From a checkpoint of a small transformer trained on Wikipedia: untied embeddings, 86M tokens.
Each number is 128 + 32 x the weight over its row's rms, rounded and kept within 0 to 255. Layers, rows and columns count from 0. Numbers have three digits each. The size before them is the row's rms in percent of the matrix's.

# layer 6 attention key, 128x128, rms 0.0957, rows 117-127, columns 0-127
089:090155190144128135129130143163123161120158098125141130163151130108106100127146148130126109112121157011113113122143092102104122174092103109105127135194066144131087113145089139155182123134104131139091095139164138154117125134233153185147078139113164113110119106161132159121147209147124172163141125150122150139165181129153119140120125091129103181156060169101117164133113152066044113179074
090:149178120126107136163131080169109141070127191093119154041069123160152208138123128144150150167190143115166135114096132073200064147089148140155125108092113098067083117183125169152129147129128118190153126122178152117144116097140098168131167108110171128098107144089109139119102145091120145143116152142136087073108168131128121097056132131143114112117091153167080169169157080133181089130116
101:073141158143136156151112153101064083141111107145104132118154130118087076089140104140119098126173174099122138145121110115094093085121159176102134083102151134159085130134073107137096124081086105135081094172136146135211124174193195114129105182133159067136140140117146125123168132091093078172107160082117146126150154104130110204093139115145087169187091163108155183143152120135170112124047
118:124163115117124117163130154144190092133146128134159124114149132154175121136104205117142155130108147088148109040147142115127169167193116140173173083092076088143173087151188173150157132188155111106150139110171110101103161119140117123086118083082183116162068156117182118147102163193171109113148163137150108113098158099115107098136083099091177116128129111107087180105155126145064173078137
121:127155128127162142119134145124099109158139066139151131109130101122118140170116138210197127148050091116094133228116167132117081133181125151179122105098094095146128143167128107130117086114161113108114142106084131111104126108111116108101109076069137173145070154136126127085115173080159155036119150108083067072090082106150127107115106163090115098138153082056159106146112103105152155145145
101:140195132144138117141112156033131105124114110124139072156135160124131119150093090152102179207166162163156244159160152072165121132080176129125122107182129153081086108162114154093110165102172184119086118142125142131167133130186089162152122166133100089142114123062087145161164116152106155162152136125101128107138109096142097087074139097141142128145115162128132123074135144128119098145191
116:132088132116151082176124171140121159087157093113108119172137138085198064048119134139084074102142131115124100172132060116127123134111149134127176121124099133166140076166126113115144139086119126104123122085149162092095117149166107194154118156141119139145151178056096147093055159154115142142146061098121071128146101165142147155150107151189070191185094182110104082122138143151130150118107
112:090133170071113108140107161164163161133135101136078124149147171114166112141105132131137105039111157153105116112150155192157124140139147104096106021108127173139079120064105159062152132099129123106122155063180122102129144112127110108091092153077131111170133129106120148114071115148151180179138106125095121204105098102107148119137119177162123140183169151124211130156153089139106098159166
113:173121117145114072125162147098124100112150160140150154159081133119148108090119101143116169133109138142152093087109108095115141059098159135168084123150109143087178130160146176174175165115143134099136120089129133155056098148171130090119093167108117183110131099110057126055096120155063192084121134144076067067121155145139151110088097171168088134098160164191099123108180163109103169138122
118:098114103108105110122139078094085158112057087159154095100080150158117107165092053163080092156148074105100116123155156158159137113116120110171092119163115124138120175141126117151156110139113186169079154159127109145160131174125170130193108178159136102132109151105163117209157158152093112089146146135172124133089186100197107187140060140133155124098156136110121128105094104071150078181110
120:158101134123099162140139131098138124104110134146125128119124161169101112062156143116085184096118139111158165123091170143108108098097084103188125118154094080099174097097142099138092148153129103112114135067096055124126137115109117136126164183134059120138134105107072114217143170115191108162158123139104111174114131165156160129125156060025174159143080082139145175170133109153180159144115
# layer 6 attention query, 128x128, rms 0.0935, rows 118-127, columns 0-127
102:154123137097121089086160126172087155173087092150132160151094082079123125136134088084123133126094176098073132096186104155077143180158113135166136137151186166166118119113172119096138149116072185107145125133169081052163154143119190128137101088134111133140164153140126130161168093109141175136083123094092195107097092079142104139207097169138153148127060131096161117129112092154157158164113
104:133158216109155120138116135149103056115092084114190094122162124144140128156171123131097121057082075104076207139106109084111169201099136129176090024160102119098144092141148093108139156103102145144133125114101122201121136135158087161137131156155140146152133058150142151106121055125109107121153088178120175110120113092106142120089113085091137115123109140122160148145152117155130118125084
105:092062115157131118100082109063121149110161178115107125147129163187169135105126074095130089154195183134132095096150153126148190113135134084097159150118106149119096159103136122124166122159175105106076161095118197156123136155206119092134070154118180100122125155106139099140089104115149136111172093124189045074129100181130125126115104130174132100124162076133076149129125082116142175085134
105:098156156101178165088097169113119091116109090140089154131139193092151175143160120160136155094094165091152121184145126152219113136086097110056105129120150126135133136189081084109090094126103124128183132182108091079087116105101149170136088067127084177110121124123163089148097135150121130133149129197125125142152092127108115113123145181112086171133149119143153132070183099129069175165173
113:070114099130136151138122118084111114204170110135110082157136102138086119128192133123139134121094095134160176163097173109159174147146162126128153169194151124152147133199134080041169159082170116115140092116039145096182109100133135104149110161069162122161090158103108123099189173145124132076098152123090140156088109082169143107175191127114150115088120146127132140127092125105154135110167
101:124123140104139112155131109176129187145094102137154128133145111158191110157126151140068159077150136172170041154147141125133127120183174140145142145122147128105111145200095115092171088059132132116075128144105063118105174145121100152107132112162176090112099091073098146141147119104104190136132059096144058100132133193067139142173096149180107089117116143165141124058093114100118148107146
111:105168115133148118104120164138139100149091143052082170157147123197171188145171098153114100148151202118127131113151148200182116110192099119092160087115132125133124173144077117167115124130136082170087138107158186100138149158078071151117119132175130070110161147083092090099164068091083100152159095128150161151161121125160120130101118107158088109121107091171141123128129082080065120107127
117:132138128128138099105194122139141173138133177146127134130088091140168173090136125118122129157161139107216089127074157088161157105111052135111100203210145116101105145163142135150172111153155134120124142096112118134093124102084143104140165144121166131114141182133157104148182233125145156157138083103097104168162113149102118169147204057109149159132089091126104093087098175102105147133123
121:108167114145149146120166136122158132131095139115122127080137098104087119174173183179166106137086054096111099148148114100167116102125185138124095159116137117150138136153134137185119169078150148081091137180134118117119108083124099147083183186157156146114134134183142127203142114129099099110138101094189184138107114167122132101078181158044064127094137135082152098075153160149169097162177
119:154159180142095176110096120171102114119080092147178110128094135172101125111126137147125133132109139095067191163136121160138081142148199201131147154138178125141190134090132132122109085147080108090157122031165098151168121152124147127145102142177096124141118132152172129195135166114150161158141139136106139155100145102157067151153086124058151193117098106064146122162101108106174184133142
# layer 6 attention value, 128x128, rms 0.102, rows 96-110, columns 0-127
102:078150149084145143132167063145149127210139069114178186119129129149180114087121111171152054160132118164138174144087127122124144095118148154181105183150115116101193127116152149099088125127112155099096144102118111140149135175156162145180154085120074140104155168133084112133202141128111157128136121120129153138186111158109107183151111153132147093055128140119145035102156084129141107072154
101:146145100089195115122180153143145135140092126177132140124168112154138130082167176150125115118108149108104095129206171145127108128119125150078136135156136169112174079097125089182104099135126122148144124126144143090101126072152135119138096054116100080130129104097075115094171133148118161125131156076210173218071104111108124161158147167154136116200123142143132120102125196166185091155069
111:142163124144204083113200164109158193157172117103179115122098114109098153115147028120152118136131136117065111191109150123157127142167107207165125148124146123076109185141162129115117144094135144161103151124142134138129118055122119139046136178181131070122105112175165132110116132104112113125150120097132136178100130117141079133120146108112175144207119141067130159135156119179169117116157
108:103141141120093128151147153104059074138111105140124165125087197101109084193126097105112209113142092132135117080100122136163089147111200151179158110127085127101132137138167125149146079095094100148078120135115162106102097188122126120069128096173143174138120098132072058170072163112114135129134145119091130130060156092159134146103115115138100200189117147133149151118143106075063143129093
104:112100211131144109149137077123072155148165105130160137210151139102129172079127166156158117190069133155107087097158196161123205123130046157134143136129119136150093169157125071077082132142103163135131135195148084117146101096117130147129156113126101122143148185144110127107154084081113169139128098094143113100148164135107136150065156169142114186106097151152146159138160106170138165154170
097:148052103117131095112099124174130159064090092109131147120122081102118082142125121129116136134165160153121120108150132081108103175082188082159102056168095142157147125087131106150164091144115122146138101089119109149106143103096128150130161130182040092140086127165173132152085067147141087159115096098047134138185114106096160184159086127123178063107151164122171110129095118143126184119093
102:138083103101148155148125133101143067127113108070107154136125132115120098195114075067138093118124132153082098117117103184192084085144126164109096149088178077147142056064191131169130120137100168191123126152175133110104123124102099068176087156170101094154159157123132116118139139131097155128110176125155112073129106131148159148100126137165210151093127154124125162162071145168132110156064
098:160102126140150134129105137067128089108126124093212109108179119104181118125037107096120154123155132110123170166075115130084136160153116138105097090131166085132128108087115140143131128130152131110125132119083138134131148159158153069108128145133129180062160053130106120176099089086062120108128143143155116110087121141043173107166120164179145095186191080129203160134136101133096077142120
112:089180092116111193123146080106139162126142147084136170065094092078178149138114097142142145154109085132154135092165139118182169130171114151109158164073134153110196112157114129128105180120221181130145124159111139099178196195110104149117163113164118113138127143138092124145186103136134069168144171116111080128138142135055099098130129158103113096073126171080160121155096153131107111102108
091:136090167120121064130137100190085112055101145083119200134105134125085150158169156115104124151147160081095142133172116138226119135100205126075168135134118090089109102113123139077166140133157134104145138104116144115088152091075156142122152083118106204065099135117176103119102092149126123060112134087166151108074131118103162131121182135160079139076116156106118112167127115126162103139106
104:135121140142137190148124185153117154197148140105171170090156115096161142126095092138150103096046175143141138159147115090162121181135103112145142110154091219159140097157112102109139133152095088146130176094124159134131171157128192182140181100158113086097118114156140166136157183130183102105133070088185116151162138089140121134080090121127116145088114172120111161070120109116045161157125
110:096107107125069188092134109086043093135100126127056112098082147162116129166145076108128147126075118114115117146159128118126170069149109162141135159074078105144130099156129157109176124142148109155155181139052133148200115164090117072181137117136126168091176133129140144177089143091128112126110162143135137117090131151081172063115141144114134107102046095138202119170110116127126121178118
108:105092155144083118130114126146084184100125169105136121096198142164138060141114092082131110207067123089154106111099103151161099113138162119140107142144146137134169114092139137092139107179128118106139127174131187116182102166181085041123158124151073154167119166122127137090118167111095154073098111219122086118089140107101144180108119184091077152131113127145170151101158143130174139100112
099:144135112151136144154120102144047142201095153148074159105115152099100128109100105134160118096100147099142136085063149119104203162203139130118087072091091196151145055126130152119152110087120128103093159113178122158129152219111125133139122144124108144178164143160130093142053140123190171105187167106130152120135138116076140169137157130167111127096142136114155074123127115145171103104091
100:158122121145138138158173136116125161072117089114115181143100106146127129139086142138075149174197166156076112120099109111132144120142145119159144105163089112088123156120143127129089139135094112112124138161080107065144089172192133047160144112047145151170077107115105111091174072123191091087092138082196167153179083192125127095131127140165146138114104138098141140097124197156153106087099
# layer 6 attention output (transposed), 128x128, rms 0.0903, rows 96-110, columns 0-127
092:087113096127119121133140143093122131143137123139048119114128136072101175126167086070109180149148135117194112106127183120146130133197184126088124048124128132122136136112044161157143099132189159130193107136136123104122170157099154086099175108109101158102095140124129129126153148150116140083126176174184121106160121155153154077105144142136131169170164118135100128101106228141056176132101
104:099087099167044062180106110062062117142123119161130133150136179143130146129115108155180131149109169092162136077132142125148107126106124121106158088139129060128101152171138087140135166154181148153137193074124149119168134124121169093163131151103127117111110163185090101160112088118132123151083062124106159123135153138172177106126161120128178109123122184138127117162183029092149127086088
104:086183110102076142097176155185100067118125134110127064167193185118031085111133170186151125125170165162181156083092146107120130147088105128096141133117100129138137085161065129077179099126095122109119127092106113165167116171202093178161137157085130160131154107140143133150122149159128140124123160112138131088113152125104149124139101144147130105098105144185162112120081092058085126137123
102:162152167112143127128121157123160196098189168120191116132114073096100158121130128142123117124135033080139090140174114125146140102106115068157145142150148111157135141138081087128092157128142189111178163091110154136101114130113108139143129083132119182084182125076213124112145111091135137133129153124119074140116137097133126106120212101133155051101142175171184131059123166131155099072142
096:089092085182115147131082167111112146142064147099054156100128163146137106192145153090096139131149134119154115142047099135143128056141149090136107150139127149097123075162131139128134152103154142135108120075145140091181141152134146139084081138137158174150175088039167109132052133149146134169160208142083159117126091157171120176139083148139129112123165115108134090099102163059117158119119
092:088105117118137104168164114125141147148156214140085171144142151186132104129172130128163198115067125120131135105120175164113176190145118115045163111093128161118110154110134158134162148129103105145149152174180127108121106179188092143181117145060155097101153146091118059148194083097082095114125100136157098115090132144135116100130102094114070138144093098142108162148171175172164119157152
100:067093121149143111101134109160112103140112133176164108103107129118144158131115142185081124154138000109079084170119139089102149112143138104071145100122121102133101148116110106097168108113137182116145194128077151144188126147086105092148158145074082138193110124110080174121129056115158170109125121126112122096088118160098140144174167108147110100165137086154105121086145077171165163127187
094:127158110125121122113176152124123155072144090154108192149136107158074147096120221124138106093117077135165137103217136091122162077088156067131122137114116084149140124144116105125164116128101111113136130144149126102143140137110155171085108157132137064197103153146149215043164136100169141138092135100119107215157133123109157146177174166099132193166128133152123171154156122128108136160131
111:137127152116110075117155175163124060165113144119112110117065176122109167154127126116068123133166224086045097097108128093069149113126131060156061128121084122147118147057154120136148131149068138206146143147181070105115137126132141126135074146126096111110077132096148121123133178110142174120118100078128143128133115124169157100104134057111127146128141096138125154101123117161058160117159
088:089150075142110145164116105116211144191135119123169098117100130148104152087082139094156124135089113199154146077091066191107113144111092101151114152113118093139109123173210126164093130119146127150142126101127156114086077149075108166139151181100152125148079137177141116087134136134131154157169088093056094109156130116127095094156195135107105058152149077149104130108161144184131174125103
097:103151151070152137124138098136121105088189121118125093125104101170135105077139127124097163090163236101192129078180119115146088102160130109093084116116151098137126166103109146168138134153144163166186159167169126130109076151140086112103130070164110175146126121071117108136103108112068102153125126135070170106104174132177097171151068142174154082164169159125114098148094190134143097114157
102:175059168091129095147116123150157148186106099062167087079138126116148154124119148140122151123192141161128059103124124124159115142130175111149074134103111183141130147060115118125142090108092132116117153118144119088109119106100123098113082198129096086184108101113109157084166186135112155183118143116075086176197096092088100141129188125115096112126156097109126142130143132156108097024133
099:160111114136144122049110153107098123182108182115142159151159179130114167114037070100143115084171113152093104141185124153135205125147155104134161091049121139134122146171154133092135119060124090095166127101095112108098129080102131142137089141117188133139112139117170125124188086157125089147134135112079144094131162137132109136166165139153159117150149118064171162118158123136084152174212
095:105086125087116167104063198138171137114142143077096162132082131133149143144181129097134176130157139145165127107199118108130094120097197120142142183125069169129145155124121170090148158179136186124120124141080098125099126091090171114173153075140094156107146102089135185136147125097088128105121065064138117152123139098166114129159108095160114125161098069140067193176129128136137181073133
096:115139100135065106098094107085184099168106091174118080096166125101118172056206092154145100158080112108128136114145111129125148079105161100105148118183122177129088125153154120111121091103154120140131158138134144113112128156103113186114186165131136108098118140173159105190179142140130160170134114179144113159118097150156135104136122192101090124138195090130160152106111050142109143233099